Each number is 500 + 50 x the weight over its row's rms, rounded and kept within 0 to 999. Layers, rows and columns count from 0. Numbers have three digits each. The size before them is the row's rms in percent of the matrix's.

# layer 11 MLP up, 384x96, rms 0.236, rows 49-121, columns 0-95
095:487530582446420477464447438544515486497482524482516429530487522535564451507484486494484479493392463499543470487624488503411434456499493405489510446447436520520464535492404496505544568450580525423533552463539595518534376482566612485467528571590480546565507517562477425419523457530532452498
097:415518421514429493413510517478478547417529448419556568456516564466410526574528561621482529444554482527442523432552547529448500508567480542516467504494576553464558440516492565546473551465510460543501623467576489516488510551585508495528456533465493421573488487523534557462517426543487506377
122:506457517584461425562521453530468421448579504510460507557469480550510524425532508479432453514527432561496565462591478464420487466484524528567505527445561521482444467545448532416452563531508505490594622437517480517528478479474516548488354545417484590502500476616465547588460558478492474535
112:580478539535460506556438464553517425542541461485552514572555464518445450626576455481470554456403546554521414460503424486518513513453535457553576587505516413515436461491534575578490452543530448514521503467617537522513516569604494496496477513514636478511476545474421436494463474491445501494
105:572466545430450473442545462486544536591454562521559498467534529512528537534391572463426516529454423655540524447535525501516496557532515485560368464515503460482521514567553462518545447479561584483441560446500486589558463481512405477499494580517473440584513587465505463435487476471500538506
088:526537602493462500414510509421484486502523399527544468545516559417417505515507485561472563466493453492542546502600431478548417550459549472512472407554440558460502534534489420451460464532427512559452493456587526582548511581477484479457382463538588515469545535472529545467450432431495575543
096:501503445475465515474584433586453450505475472436536551430550434531472490482500570516454578502492517522392410446549427566481444477512536481639543434507478535431460495419431535516492495505534573503562495622470556502505407523519526593507516458530602548478438484477459412439487514505552522502
090:524456525539470527440441489376536534440497545491525525549506569550507455475505446571489502393457557595485497467494534595476536488447534484463546572544451520370432456523479528520420497509494525531570490474428529466575495454494467428605493481533503432366443536503458531573492409463527469430
109:557423577531528500544551490401545505424490509592583525428600445457532472497527493488545427475445485475463440509494474524466596494519492444518570443488445420547567490495372510483417474507451486482510522515531507477597489604564537527517505532538501459400511464495616534585561447454497548500
099:429504504483444496533503574547439496581414575497500551484545529474540517459503502467529488492568478583458511537510504562553469509573548535545500464521481562404494579525396518507496443423496546457567574533591493594479446523525492521428545512596510551365466525496492526594540419489612545547
111:362442512532527478533461539423531531525507443532521453423539473489482473541432500488626420483461465618438440435493495516464552464593574463539520526500502437426537492504478467452506395524552520447424488465502483477433539559530523557505467444529511493532622620520494448469505448412510528491
104:614422405500541434483495505484484457500538482505440472537523464461458488606459522533445438498481549487546498486547441590551503590543450513421541465466539484427413376519482422501520642456397512544553491519497510470431446464468447541437542509478542509528482498565467491483525397519547441536
092:443574445423472456559577432583426497414447498548445588505511518449442524505495549550488501483450477512468533619527532482575459505482504571582620339477520436416513533485475477438517572553412518461454429451532468446466538515464488517525580476495530486542537503447471502514465467520532536504
108:556477513509425546514509480447474549519466514476491529495511537464552540531553442544497510541432509569418427459483571497578392536513447462527575615515414550472479519447532574492412593576528476579450482494515524423449533486457564555562530482460566379573476532582436488458501431553530537480
085:508414531505491473487480411531613581554443448569505487470507506468505490474518441543512472553521450521492577560548469598469515455500532521567511489555419504503481438614486436546456551532542478527381375567506544553447476414485449442479474612520530576488415563495452540545529493455531483473
096:498502449471500466540459552485521471544539508605441527445525512453461468514511518573534501382515578484448506436437526504422497422493499448520437511564582561420436533560471442576538614587532518508442373442555483515496523478454441520395474450536471487515468585568466454447542502452503453557
086:568502484558496563461517497482561448536567546571529496546519486490565520505497522415485513529501474423526508526451477506450556483595479540625409480506457498483490463350484548476533575476526575510484539451602519465504513485550590507402442619572456490513554544508536453480407543582498422508
084:465508560564536483454366586512576460496493507548495481485459471445488612521481491522438427416359534413484469423474410462500502393544528497496459543487535514483487482510565524502502440499547508450524541540502531521487438543517445495544483627548494600487563401580530538503479459550517556509
103:479525604392417488577459496601470573415499416543535541541456532474445479382538456524497491556460472519521560425578468529513502425495501476534500477509477477527507512491447462518545395465493472547608507525496442420551426555521418472532563473573499485437534456364497500519536527506484553515
095:553475593481466478444580598575508481517529499462470536523547419468434528417514503579537471387475521496511521495541502408470516475526558463543426513477487517546562588474522570499482556537436626498569492492540538540611557588599489445462412532526521441412515458572489501468531485541495498522
101:495463393558582534498554536480469584495522455447480455531512518396523472510487532561534579499538529621514455428543448579576442455537590388511486454604432535471487532486513530483486476504487452572494419611514506410448456473461476432488537552504453447433501513559556436538452535507478502479
095:441368542467528503589471464524410485449481396505530507454514529502442492461511571486573597484490442519475573493496614542502469439580492522495556401472443433544480534546516526461436452445515518503512513538541591425556443494396500440456546422457468508463488445564478556495533505590554537488
099:468537463493442458453517470547513511525443455488509506465501533429529466514501503533448474486487463534550574465462510448596553505464489544420532573441540601406491505534571494572413533549609489423471540427503553497484591506438549444516489533445545570586502512487429497366368532581496499504
089:506466472513466567441569491531409519483523528576577481547503462501427527511518430470447480487504490537507458515504475595458518505556547537600565470510466391371467509519552516589425529527448472454483619407435561491567474487492556461569515479550509431526525537613468604506527499449519454545
104:447450504438448521554487492499374433588522537543501483399469512496453513414567532489517556499396479528477457472516458530564510557464462425503466569551409502481519465532458488554476529501469513555421530573542538525394495525486456408507519509619459603599506517521535533416553475489449530574
091:489429593483491521466558487553486432480557558477513524424493417588549574547514541525512544561573465591510534497523533435586463385481511501462490400509432507490435529486472560555446527484505488524577630524405495448532413486458534502591603552483445510465501477518505572501449529547508457469
105:610547589543489551522450483508413536449440417481484541538579493523434466579454432482521462489434563577473479403538488421463543474497530499474523525522481556468393487508491555439486531511537523498439464507470442435457493501537600537525457445410490553545531536540415439577474437593409469479
092:528471509571482553391477550513475490550433636527522528500529524554445556487534529466501483450473490506453524536515501512495534443476533512436541524469438593479527461531495393455596508445526534449536457522515639529494430467485460470424516442510638537408525479487604479522464534571587574528
106:507555502469537537510499506441428521556462393568512573509540500423498512467366535542502499390467547450514536446598403490505488450514448575543524477463468409464456382440482491490404499581481461524458464565550406505483500462497546531479591505521541487468508525418491437456439526531522453427
098:455507510540510433520428557558591427545544483515517536479487485561455466485499456645439509531477541540497513465536493527436549448521488475450573641512554525523479568521431579557462453486545472457471563473440542506475513511459483509501407481668468523477431476576448460510438510605515492451
101:433558491548404485463603493493522510572375499512431547493524531384401484527538478497499548496490577564457490579513634403472475489532510473487515505554525512483391587507526519470490544556492483477456578488484448431522539485494467579442409522426532506519513480534546486578578465494528451439
098:513491481551445585484575462517523569539453445548483540469481468478558466496505586477535507438471501508504437554547488486540512450529503513623430470533530528523525641451494487451463496415508462515485420479486460438505457465355458467537558457427536534429400469458402543451582466437414536482
098:559477505501450479450387472451535536578520504600415496489566483646459399461573528454417448554500457536464549568476405449490515461481529483521539516508501436473467425472489464531522443491555502554480465489570465580499489581529464579523498578506548469537431424519500437477544444573586505489
088:546482557469463538466482535571516435440517457410516554449569634486507498570488520507495543533487467569428477624475523526526507472462564450582509529555412536473532545544541495441524541471481559586476474453535489481607555523443514422504571520479501433577391451553424537459462500540410511479
084:456467460500505487370564508465488553540469490524531528528482521561465405453541502579497466509448516506483551439526561566493596510476484411475473536517498390486495438528477463510401492527544518513563472458431539545578505552416533341442545524548599527526565564443436468440509524508512557574
087:476490546515530568531426447510458433539460567502383600518399373496497500518571448486553463428514517414549488527498462522489475484583495524468565543539540438506434440525456437597497546494561475491526570400506494518476495554435562458508510495573472481462596527543531572482623519546499488472
086:598473603566529565490445424531445509424429414542479393495571463460452472490502530526441529521529554543450529512497468556446492470453507507526571491483496412475489604559452488440475492492485585508494593544533564493476515584492565518512491619514577525466523494511496483481404397507529522394
093:492465497522520525490432538499541524536563568437443584583534499469560587512537594500353514524459523537416490511568417466583492473529473457538510416530380568526472474441500403560482452501445565478483591444437535571566504437485550470524480498475501464498554521460543527494524451457591488544
086:553491517435555490505523551516455435410464445551501525472519581489525509576553503448447451452492504482514506535461552398450377554508594533646446490486574513509439498531505482514441463530603489445498514519459487408407505595482474466515558492569569563503579506551481577452495529508549543567
092:553481466561558467509455542439492408541452471552608556575607550427482531565494463527466522460485547582539363467554420425536526615509511518463557447500484474526376522501472530463470484509523575534431472464458466541428481502526574466473496560531546520470486492496458567483476584472561525553
091:554509507479402405564562593539489532472547528475444553495491543441495518558543517543468397574567469382559535511520521455464502469594491522574522453495505601517537380530469501445544413520533449483470531489514515443480548579449517496515547520537512467437552528474521501560394470547406462578
116:557488574487488459506412471504494535573565497564481521492473541609521433541441450396506447383459523481370550478477500490549485456497445497484442493540475549467484558472405456484493448523588561408544491497466503403476492556508526420588520491447527445478607538429514554465447460471493506575
104:549488599524507586517462510381576459522468475480595513421438429415446519436599484471468531419483499556458538602550554522479441464566536495504489426475479540511524485493440584504583485568426503466550481487464444555482479536556530398569550482449425461473545431439478508473505553521445518501
107:469508472658441526464389453480549396538452500502410529476527577459439495465426550560539481498548478621441552507514449444499495494527483476470486506459393489487517580516482499604474633496584503504544465483524551544529449584502505547505501488383473477515467461438518539515487487491514506432
112:558480534523468491550495482592496482493610504511535533511503422487461398504453469514466581525444584512478482486489510416445491442550546489509386571482469581509558435494480459614545520499552511484503401468493552615368460530481409583483528512503512517395518430561520540515461493490519488432
094:558474462625497484524522539538551507524564540441467469468536500514527535376472426425495446528505455511461482514504508415439551537559539452405490466469425454444473473540449535596501548462507489544557520496483582607453417535510480566513471517443527437474548392487575599479533475539447397524
090:547440627436544502436500546507514529572542527545491537463474596517491426531392467547408480492481504458468577486610482466546540454506502467526543656557420610484501455513532551485488499514507458552530528469521377512493498454487442472598500497483472466459440477460472485520520456450532479600
128:460521444457514483570477464421460429495634457545510534523516512504456444453439517396520533429477544541541503458554448383416370495526573519502469464534485410454484475519420575506526464553452446565424552507519438420437527494567413546449467545548456512558549545464486488541480468497530504487
096:525408500443490324441536516470516439463528493574454456503526514477543449569434498476506471539496481467500511579439507455536567456498530508483470499435480538458436452546436572457604529482456518531456581472591575421525479540495455505490541535576505518581567583437470538589464449516568539569
093:553402467478427596491494569464533537506377545464461577543442528464541494614461516419447465501477580490557508572476464485510557540513491499523502489549465506532471567445471482520507574443543538520493502498596594571506485470462446417422414509564468466452569417534519549488451534467467556403
098:503542528398532524562493569586448466477463389444429496374490423527468543482466591502525427478453560466466492424423505446517626456522548375542426489538482498468514445448465467506552529548543403513486457446499433458525546559528453548515490472485516576597518535506509455534509507474484494464
090:523487512475600655515470576575551545533454495475435577404505468451514479557538607473547481488477467502549570577444468518433484479581504448504562458539487440501569438435491555491474571536487501518500553505460415490388518487503498518444419532507499544467538554462569523534514517524414562593
115:454485542489419486425587532516521516438503488521517482545575486555479495529528519591458464410509543515479524525549507495405573439581512526512526549528467497476571461371529405487440567481535427486560612536617489509518396539490443524428597488546564429530514536523492463437465486516501572537
098:518427470493511536380497557418472480565554546580488509449500494563460507457503458491506485497448540455440511601527416577485477418560427594468493407492426506523524537593528362476550452536477534456479461451479536462534507556495455488375480473457477532545579459552478498470477595474492565491
095:569458528493412405497544397506503432520493555565615477506469524512466441545467522503473533483497524572490397477564455506588448449554433491518479499424543481496506535520553455531512566470588440462461506483504430346553517517401396558536490539487421472519528576502495557500448499516512489572
115:547512542512444485420476468492441547462518445495485464506540466551416574398460550512632505499401538541465491507500413484448461475432434436516471511536447487486483549557422478520494462601427467503450487514493498487436414564580611473480561520531524562588520441514378512525501567481453520550
106:507545505432520503456441495506423528544482433517426541523462479535409457449469472477480493528488415478534435412533514538581534520495471497568571537499421483572487462461440565504513528441465488463399546514633463440506444518454539518413442460419525475414505456430462548374538501471396449491
100:501416479559459396423478439526536517511399502425512509531506473465513569473568507501551542445490529511484519460477547588614551482475558560522468443553482562537463505618505480468475642482507455497518453463482567593559425440519566521503495544470566529385533464479513500499411477471502507590
101:474441596526523467503402481398424478448510506514575524464487562558425437576515513535419525490396449456462501467536441535478557515454556547480577505442569479499479470427511536571431562492579503483446535537492362509514451350468504487514551560523498521450478508505506502440468467487563565457
097:562402569504483550533465543505517463588518443533463463594482594426521529447496603485470565542561464421488465508553478465525518376568525536474499522521455470541539579443535498575427470555481454477472482501456504558491470474442433463365484618507452488536490476501499613533479463451514443525
101:427425508571485529498466426528443532431510481437515564473623494555479451549534535578483567501557512482495414428471529573558453486487503583483539544555518469467465558491443500598517467494505576511508588516535534443516504585555545570541532500596633470485598406429496494475476520490498455474
113:471464601514597492545498609476506474503553352488468433534516514548463457452533490532500537490500604518476570537495467493453479411551505527456498486470498501500541569509481436407551490577558439465525455476366502466455435482390504544514535487584537473539585489466443506464591504522517594495
105:468466479507513460493498481508619401484491559560445505469495498511442462435561478452522447520515601558533445551504476457418576485496562526504541518510429502479482464470479440575559494435560438517623541453513430523506446431368445597530606454524503543494546510594488535465546457425516547480
129:443534601542472493417507563484519531445502439497546484487474490483379462546463519567631504566413474576564562553541433568428521502474488419531464532483433474533475441596522508463507584498483542495570528473554497483511477510544500483541401533488507486481460412515510575508466560568403589442
111:440497509580425419534485431498525579426554497480473542515537510572438491533573544569600566528502477580524580558470522522451560498467571432519527502493458533492468421534446446441501515455428515397510580441512454548510518512557601465419476562499445437446428499475507519419492464522447421565
093:508429498501459493564532586533582512485405500572375464531537450487572404589565454507471405516637598477520480438553542551511430458501537384541479520511479485522449453499500511519546520485418514494518528515494479507474475533514488531478570545530556485513588447507615557527503432533566513532
109:488497461487545524519502438494534603468535444474483520515510471537378481509608449559448557494484483516469561529516496434623501408582449439465543453547418500472501507547456454501530520531669567533496543424466484536457455515510524604497548426593446568522510427520505512502480482512525588515
087:497464442545501585408498615445439461509512563584556544553460457519395411526544513479601478503421575566522551547526435415550493503529580454549490516457521487487447469470555530541572529490562543418517533429440487590435508491479516484510454535442488502466486384496492478433460538543526512567
098:589423391464484487404464439463532571489435519479468490553546417461540449531560430506487503486489366610510598462489443507471475484480524505496476428563538518551590429556489548522562511527427531578487461542534483441559477466476411514509487485446524548478504580548502537471571472456406486450
112:415447535625492417458473517423525520547591497506515548583446531547440442515500633478488534499514433583508450504535454566443474529512537538547467518543508580503545496523450552486438541541503435533552479506531464450476524517570621572572431422482479514449501467429480521476430411454554452488
092:468558508392462485528477557475484407423543525455543609508533479406453513493558490530464433562534420500567513499588617564596474526497581494462465505527508438495442503524441511508492534477464539432393489527481493400583543442544588491514473503563497483400561530538461492575530510523551526510
105:443532589568530570493461564493530447494471534495398449502587489438474480530513487556393520460449510527499547497475453385525596486497467476503568512533557417481495462544445463531475453437524505447594502538573524438644490464615515460551490507621490451511475584498485500507472501497530563555
094:515529522485513516430520449586435513443405452574525567432504439528543515560487485459458453467478466532409548533494568425517533466546487520600477480526428538485570490394512543527601453482530417485519528418470499579490446465477564521464430484629468462459556479512519512546422458626471514504
# layer 11 MLP down (transposed), 384x96, rms 0.324, rows 49-120, columns 0-95
107:424514493422476490444486547524522466533494471477521504492515538495594544471570516506488590530472519498557502530381506445510474372490500526512524466489394499490669523572482516461490510551529468508578472503567545651468587577558505466547450520545482575593470458434475470541549493445498534480
096:540456499451442501468464488486481530440538465512556446451523538495396474493438565474465501408517468505418502566473492398407529481559428464430494452655521444490605501551548461522488381534455538470543465580542502405494455551481522438520566521455491470519528434406519475458457502463543551468
096:479497571390468498524509496594485525474504489521481515497434465471624455504494572437460549464522558571540565488424526432409441444534469500444469609546470537446473478497573471524577507570408545466394389500463464536497513548569530394509547499458456467501461466458436489482444456452470555480
105:551480475546498466463494589552513531528497498443473512456499538456432553551456503541488535405520497492402420513490501588482482392493481562402542489448550495504387552364535489487533421447424522491551415520521443445436469477487454524463398494549555500482470571462487612458477551517432485552
089:489422420517510549558450512394456489465511478451514532594451523520405509410558493535431452411551540481468557482510488540498525512502534531485540543457505499441448535532431509486418541455526481427566475490438487697440444453471583492542565518429452516464476500552481565521468535550580532471
089:576557503564475462569484466476502495558499435440458434557535462567365479497422505507534381579488482495493471460466528491563548503441481578543510441499466497494429496569493496456551493433436585490548511477605511627503441534444471522418453533454498509493390524457416538442526483541480485433
100:534521488478468449454515487648442489477498447485478464412583518568483525465496525512490520462546551491506507504457460589410500524516470454572451508413463504503450480502476460478505519584538583374413543602489424449512401512552491537510491501463530408620498436483539461530512525602508582485
102:529549489491433460442529542498531490433499499440534516560497505550483373495433357563545412477467559490469496479502502490473508532503540487513460494518404529498460487485420433390482463473442462447464460488322477405514509435415500601535537531486425464447527472500482434521523522431482555486
100:436568469560516588474513500475558507519495481437394465595503506587458543437421506445527521481493527481545506562504447472457546506523515576423502493502598493425515477523573446524468494409515500521513502400566490447466466396397534507455543507529490506472521446545422527436416551588439424412
091:528561552482475492503472595500492471428599522477505482478501456496467458539487402485571555531485502435588592452438474499549386524550442518600448526502540556599466413550440446467464419556484500468504525534428499486530506435524502573481548580402493488550457546447528499438435533467390475491
107:505470399473449604507520485575456483554489500446448506454522580522582473493461576515667543475573553495592499527551522491531543593492532521546538584551428476565544484538528487473425502477504511447538530477389629459512473440495535456500488530460560457516471439441479480454443555542498496450
102:492578520437488467400522591485493444472461482519599483486437459540496519493495571522480459350496518457479451431523384556568492475502500525493506488589476512574504562480445460446469561469432499444487549535521505442433442504491467455619468462480468493562548478478494429558464414557449437606
086:514505547486443582501622425493557476546476540465599473501513538528543415365446475538458437521465539454530585520606536568481450455548489469545396535462448489535505594503472482460570438471449555484418529543397414475473468513448466520440561516491564479524514514492533530500586457521476513475
103:490564531536555548459556500524498509487549422551448509451495419545533537455555509552558586463494501534520484561591427488532491505439491439464580430519543436401572422506467476497413544527550574492468496597605543477527391485496471539577518494579559555437467484450544524458464568435570459478
101:434533464481579486520509483506456534441504512392477479521485455573420532513429544557426543538497452552523518608524543591507417502476444581497530409574568459427411467429502516506452456467487480435597515445581497630556400462504469513495457550504520553502487475492557463512530559505441536467
105:436489559459518528622514403428448446585525530481485561531475498469525512508448482440576502562468505504547534591586475431452506477495513520443518565508579449547464481490451506509552461443409526530525498465554489526529638451465490461399589547484501518562546552580515553487623503552446537514
088:489454406522561537515497372401507439508553523510576458515531511466551520517522518502519537445523457527451479574534495493475523546448552457528505495479618605465438542513449418570624548547506583506526473498524513479560501498486570505452489569571469559475478531556406430456393548502431423506
087:545476544559521435452501466460474470589525531499476482557522482474415655466454513519479505462512490499539548516421497590563543588400446466532539458501440463435650469497458449476548532392438526551492488564462501406479522530519500537552515569520518457448482464433425565483503575490523493428
099:507500515468462498592592531546478502488432482507545520594430571463508474442557424601619463550540531514495505497395486458553441498515438476549483516477439483485522625481504472554502460495584493488543555571489579398511456487527438525564441453611414510477541461473527505557584498534484532448
092:415525503421465480441519526571649575443451469480490505459541512506463571543479464502466488501578482450463480539428488492490601560533466496421571458507600538553622549517517507484428428466492537522526476483559529547448475367516487461508422464514449506428464515594498504476562496407504490547
094:472600442527496548414562549388465432501472490462495562382543444534558492484564558511583530520499443462472598536455421548511499490469535489507513507503576421543545496495493493425521480506442493494573461433476493538467397528482566556458540451494506444520565392579541467614540496516470553549
098:492646453462523426471507532502506446509372442467511480498494415444536459438531485425419527475454501510426553611471459546539555422486498469514492420507514515510499462521373475428478470481482494482443491474462507497466486523534516436526522517496590513554590570411515472439577427433422559538
100:525527506488508460547561514501519474523405454561420452535542470518410506511420489522522400477458441518588435529550492459469524500469520517540536494439493571449506453480433495501482499425598483492560602497356451628498488417493480423492455589494523478443447459541620472563507445479479507530
100:535601507477588515498544539533486489477501565433529489477492448421491381430596510596506510533571448592509587571514474595496475441400500492534451525498593520528422478441532551452582470414452521469540486500542489406469534459516484541553542522581528462550490551517476461533549480479514590548
094:503524481538485556376443509564464624410428472463484583511612548537477482517479478485418488475517493491439525513487507474533536505563612478528525444532510508546544533468435517574536496430538470514494491533522535408451415479460542521447506535533509597506580391552519479586524548409456425546
101:493517451503493440574460543496433365508544494498541497418476490556535479551487551505534510506544510488547501506522464613554552512518555458546552515496419471528433498510413496449621503512529500460510486460550366461578511463419567510552486487443571583620489576492502537466448609465432485492
097:460506489560490606435430591469470445492487462495576431431516439494413477538576577523388487512485464435529442464446523514568521483538456507442528459594526553446509444462541462519496531469466501541463490539507549603518540392451480528473447493592542481499601438571456511532609498497431481531
092:600489448432465523570455455484578520465515451520471443488524457364472572538520516460472612493510454545609484489497530470445410525426501477507449617495490602400530469451472579555511502431522555492535471463474476407448448517426551507488506504492435475509558561487537448475509535596523535524
108:435510443409482503462536569622449476477482498516469572304490496475537433506450515532469458527534437548603547450497443540501556478516538523483454565613476426501473464477592554480469547472500513488571512582471545521474474536475443582489520491547440466449539500420526440437487554505454535496
103:592458472478448531481517568359535520526520491472518450585454497504398439518497519559514584467504620402533499538492583478601500512568480509555502540566525576431511472460470402523514503507586505524502544505409486564446467482502541487512512492388483562527463511526584526421481478531529590475
089:551468507414400561561424512555606392495531445519413441533496480583463564451461590526494486518512534494473512505480535418561546489493481535506503467531476504468453486537403538461558471482465503549446524449378424458466459417520485563524395513545405503428513430509448496481478451471457430538
095:518414542485548572562511503462648527508525531530512482534467506430505580497520543438516540505465516469437504503592441477488479427445525471524513532511573511441452539389500443487410583475501390491436499523516586461486534534493437537542574387502544583486520531547444477526480400487454472398
093:494615471458512474522528482530562443484397448509523533501484495478497583519498517532453445598445482496439479558517488555588534522485542511444526540442427489458448500438511510396507327524559500533548424494529464492477473508482500512482504450490470415496493490554586471474579421391567452384
085:477531548534555398444453586477406524609473450619508502463542495497614416614504551510471500607551423460475559533522500576471519485463456468481515539440509581509495531529530494484557426477506484513542475482588579497464537467555506475457533513506525542520467468483455429575550507511455627500
091:488529461459481469543554482519610558457499498438533566551495656570471444492540537504538557528525485479523526438538428558468524598475500532479430429560474560554487514483526545461537550542488472484499524459375554490519424509506516426542480551527505511483559485639426478548628504456485463423
093:442492360481512466444473465508492499506534585517451516616530555563549524580550493516513364472547500502466516553472462487430502548412526484495418503532548439535494529535428477591505426469482571459486502607559543481512481491419520440566460451489470446507461445499545496584517481569615451533
085:499462433521587534580547449523417553520453525458463550429459444473554506498548549486504515562482568484512441537420441558411514460496373628455540478516473542497515577532537555581448457481427532484475507537490479542492535543487510454546443471523491495477493484634545468562479481620540603488
101:453493459519490507445485626572492528583465481551553529436471495429623713462499458467522472491494526548508411527402525491450537504557491472469466444533515492533477446404572528460486521521446517475544488504439516529495551469444461487552479450556467444568507523448542541570512426471498562459
094:528486464377509526470421480524542490451407547463579515512529514508501391444446578456555493421586515596520571551455553529551486530427461518566419532439504475510477341521558484434492577477486546472444474488513484417439496533520530509467543469381540483504517512506487536464426459506565513503
095:506537584588557490496525473499525480584523452486507521502472470509554582466557499445422520493580435504570578490458500501505482512481524575523470561485413360478424548501410497441504544490487495554503592544415551469442558485482484597549536405431439517457499537541546522429538532558581557421
112:505545492593512497467483547472472472463511462547520513467454538508480392493473450496526446397457440547500493507529451564544566555444508520378444443483479389552467558463454510490437625507537486555480484429495549425539458445474581471538440485486480586485532477463510438462589516454551452358
117:520500464498477536452499456534527510482598487462458514541504457586572438478567439505418566605500573476591444570525472529522537572482414546505490454518468520581605599539513554449496563493538475541525575493537517503540412503523564512491600554466508425399420449463532475509448534569490498571
091:549526503571437481498556529507554570520400615511394520553527463554458635514538522501501436500468554434401494511505538505485555547537507422530532539462527403580527526479535469476477446508527482593494542438538500582446504451481436545477488486474461567418497598438515519545571502569489485590
101:480577465490444417538477524486480565518565509521529532499610552588507541491512571558525502549592476432521505488443492567409475460599519555524487475526470549543511455545466538453498421441506514464495427504567447442492587556585443475447503473628514450579480583479459525540536496503407466598
109:496484416373552488500548410551463405535565489514438508460502479489548374544445600492628595512537477491484475470456583481462538537506503520455507514520449523572418494442491476502558489507431458490524499578542494601553524509551484460515457543497534561649486522491558474513487516534434527476
106:529526551511515358571524509468448533465513504456536519451487472446423479450442567625502510507442494478532468471491441494549407532518500598459458522449599461387513569497449446574570603570509564492441502515569493524481498486521472540440455492602441568540442522540582508433499527479493525479
096:470514488449523446544454450467460443477644492473455555400420497489559456561339483472489574534466571431509505521435529512494441483492541482492448480501490544449506450476474473476578525432473436484425521530582534406473484511426496475506420475461485379491422469422525440433462505452481525483
144:511370470437446524460489528525546531475463535485484474482542481457618526512499499549627553458480519470430565507428569529547542526475463450467500477460575520469465461453593554604469532513545492452531567457517567594546449560422494425496546551581503535427459437542477538444596573518523485475
102:534509464505540481457552455457542506488657479470493537541484503444490560489411396559458536404529446492470529577384480462501528478536407570447499574430515532564511592568511507550468519484511529410503400462539393561472438514490510486600502509532474524576503510545543568507492540511549545509
096:511500389522460466574559463548497421472549495517548465521484516378609482590436420536571513563502525478499519488452480412484464561386488580551502528427470479549452505543453440492489506531518418475546565536477574433518498422453488475472500548544500506539407500541439406512463536552568543436
094:502565496552453532535444588533435556627486482516549480462571428575554508444592502474538484526397605450486517556517504471520465510536447505479537586547450522415564565462436504520484495494530533426554445358528478531514419510477497525484575536423475568460496452515531435544497510525413454512
095:573447529537515378585452443421390464498594495547468487460471496557505579481488400555478536490420493514497463521538595432499467519550549600462556443549438477523490420411531519494480529455502535576564447587491489563532591512532513479541450551445513486497604501463508523526483487505530523422
136:445493509535507499475579514487418518583523556495531449529504570536525433537551485514464521370470473497603534502535503493457503487495537592531492508468436534564698502357546476472595567463478496457544563548509499524463458471453458524483542461479548487544504563465559549416554474515485568532
094:468644420533494430406495531513497504521501524488535533495533572460535509453592534492626556491536535591533448468541548463528499432431561513569426568494536440475517488476505488516484581549527494545528468481451419460447579486495491484629521524532442498555509563449556417490417436447511540562
100:520476529473535507544484477500495528541529479500509601510474380458538518555430467466551455477486453556498525588546521437502516570457474498508402572549608560501448513531561544527437512464476443433563453489561448501514570514532483518456557440483584541583563574415552450423546549573484412394
122:570499468492570565425529513515481474538589412533515437489472549491482531529479506489586401506462490474433516501491428505441393459486515486586468525506609498502459541465526534477541471535418481487517517591417577431525503521578542434530479485488521506654575469510431458535547568385546480513
091:449497593422558495394493602619471465536478511470476564563464476506592602547503562506514550531535364583478514470504436436571438412500532515525516496522466503500548461452467524500442473524613525477401546484494451484458519538537546463426487506536546523503589464460493423481461491533490446491
087:498460513552530519564498512405502501497506486462469453536458564453521491483473506519690442603560507474459505494490534503517493503431471546516426485524393464551546420486535585553447509471591456514534479520570504606501598525419555562514450531445477484440621526548473472523558454551495551477
101:481526479550509535513572411416564510412508581450498543418461564475473430492466530501488461472446512481499472451489463482523465561541486482482538443402421511501449461438522537499485532504503465492361536540406474435511571561491513489582512494509523542481427544524498484368434560610465623545
098:480421531534505469454485555614593496592520441452520454493526527515557479490506491459523496490489435544480572567473521525443590611466521524502598389487531517509426500396506556450508442519575582457557570590364539508526547433494495512501510519450487545477565511449523503476491557436550504446
107:467466508503491519439448525475465599513432485473546507578548463532474456528434591458506464443456573422443475556464634576462496371495458539445515491537438481517490568542525567472577446509402497520481436514628471492466505494546514467488531449512511531418494374528515493566499488442555537551
108:510487541476398447510476497468425464433472543510478444429493446475424557491495591411470576508525469523617576527487469478542411539531473504450468456492604532491502511448519504427455449554527571586453494448492542378512514492441522488473471515483492490460475445390584466546514502423442415413
101:472394535516585513422446566492413457489484445418595503441507520530439503558510512507635508431515585515501558500495456501568528452572484520510502562516455480526484452540571540424497438531424576465542426516531532496417536502375560451436469481467593458544495453459540469465532565511547516516
113:487434523464471526447446530463524599488449413540490483480539521471433504437540496462656511465472419395445533532528502526507532557480518482445471376516505471565528532549514421492389428427552514459562516549598547533490529550497479455508453553482422520500600399516543537474473494516472566522
106:499486397524534518458436482544590481497480566505500452498465501497426534426572492511657542496464522490541608452490451542536585505518601475487539469476471545456508465471524453559425456507533505406447439527370536636512548528478467478501512531502461426495544565544460431511576531485525554515
091:493548513476458528480457373438599481526530502453542443565433463581518465477461531613531563512507459447514473498550536479524555467447532416521461488566520539475488457486425487520480561429555472518448529581516529344405513498599563461480476556438556473550443503433583504519497476436514533550
127:487585484501499539470492495510585511427472539394479485524518425472369505502475451454485618420444530443503490541513491500574440502539522474473546444480554493486536415522462578484413521570496535496528429421401548558435476501523544517543483449447404485596513415466529554582431481474504567483
096:564506474527558467487565493563449448495473532493509507508490491472502420505443509481541407486619449446463460576563478470491518503384391515416430469560549503531546628457542452523637529536513588510477515485511553470501429433437411570581508479489517483426563535519487468508490458508563520537
094:565564457562465480400461440455495496423438494458494479508545523506548527518562573460493512519542465659514492481462467507413487419386469581462492514505540486544593593504502546494457525526373524518469486576508388437509489557508543487536493515484520460596457477479408486447549559471529551516
103:466403460588495417488445547432524508533452538503516539508525536511595450474519608423477592627542363497463411569474472452535510462490475498458447480501522516519603425528418476505467446474525490575498541506508522540468518504529513463557390430466453501533391494460499513474472480465445456539
084:529504527439532463545483466553488556527553528476492548448564510376534504521550524566550406482576409552461502552657569618520513477619538474497392486523522511518513516611418456512458441482491521489476462527461553473487494482488493568531493494556425591483530438512465507515589512524473541523
101:440493583519475586572508421547469553492548564556520480470483408566460566496543629562464530472591485487470494467531547584463420567447442530488523544415479522541492504498504508433503530543514562484524543478553498425499496542442498483495363412551501446503485584565491518506578621495476535508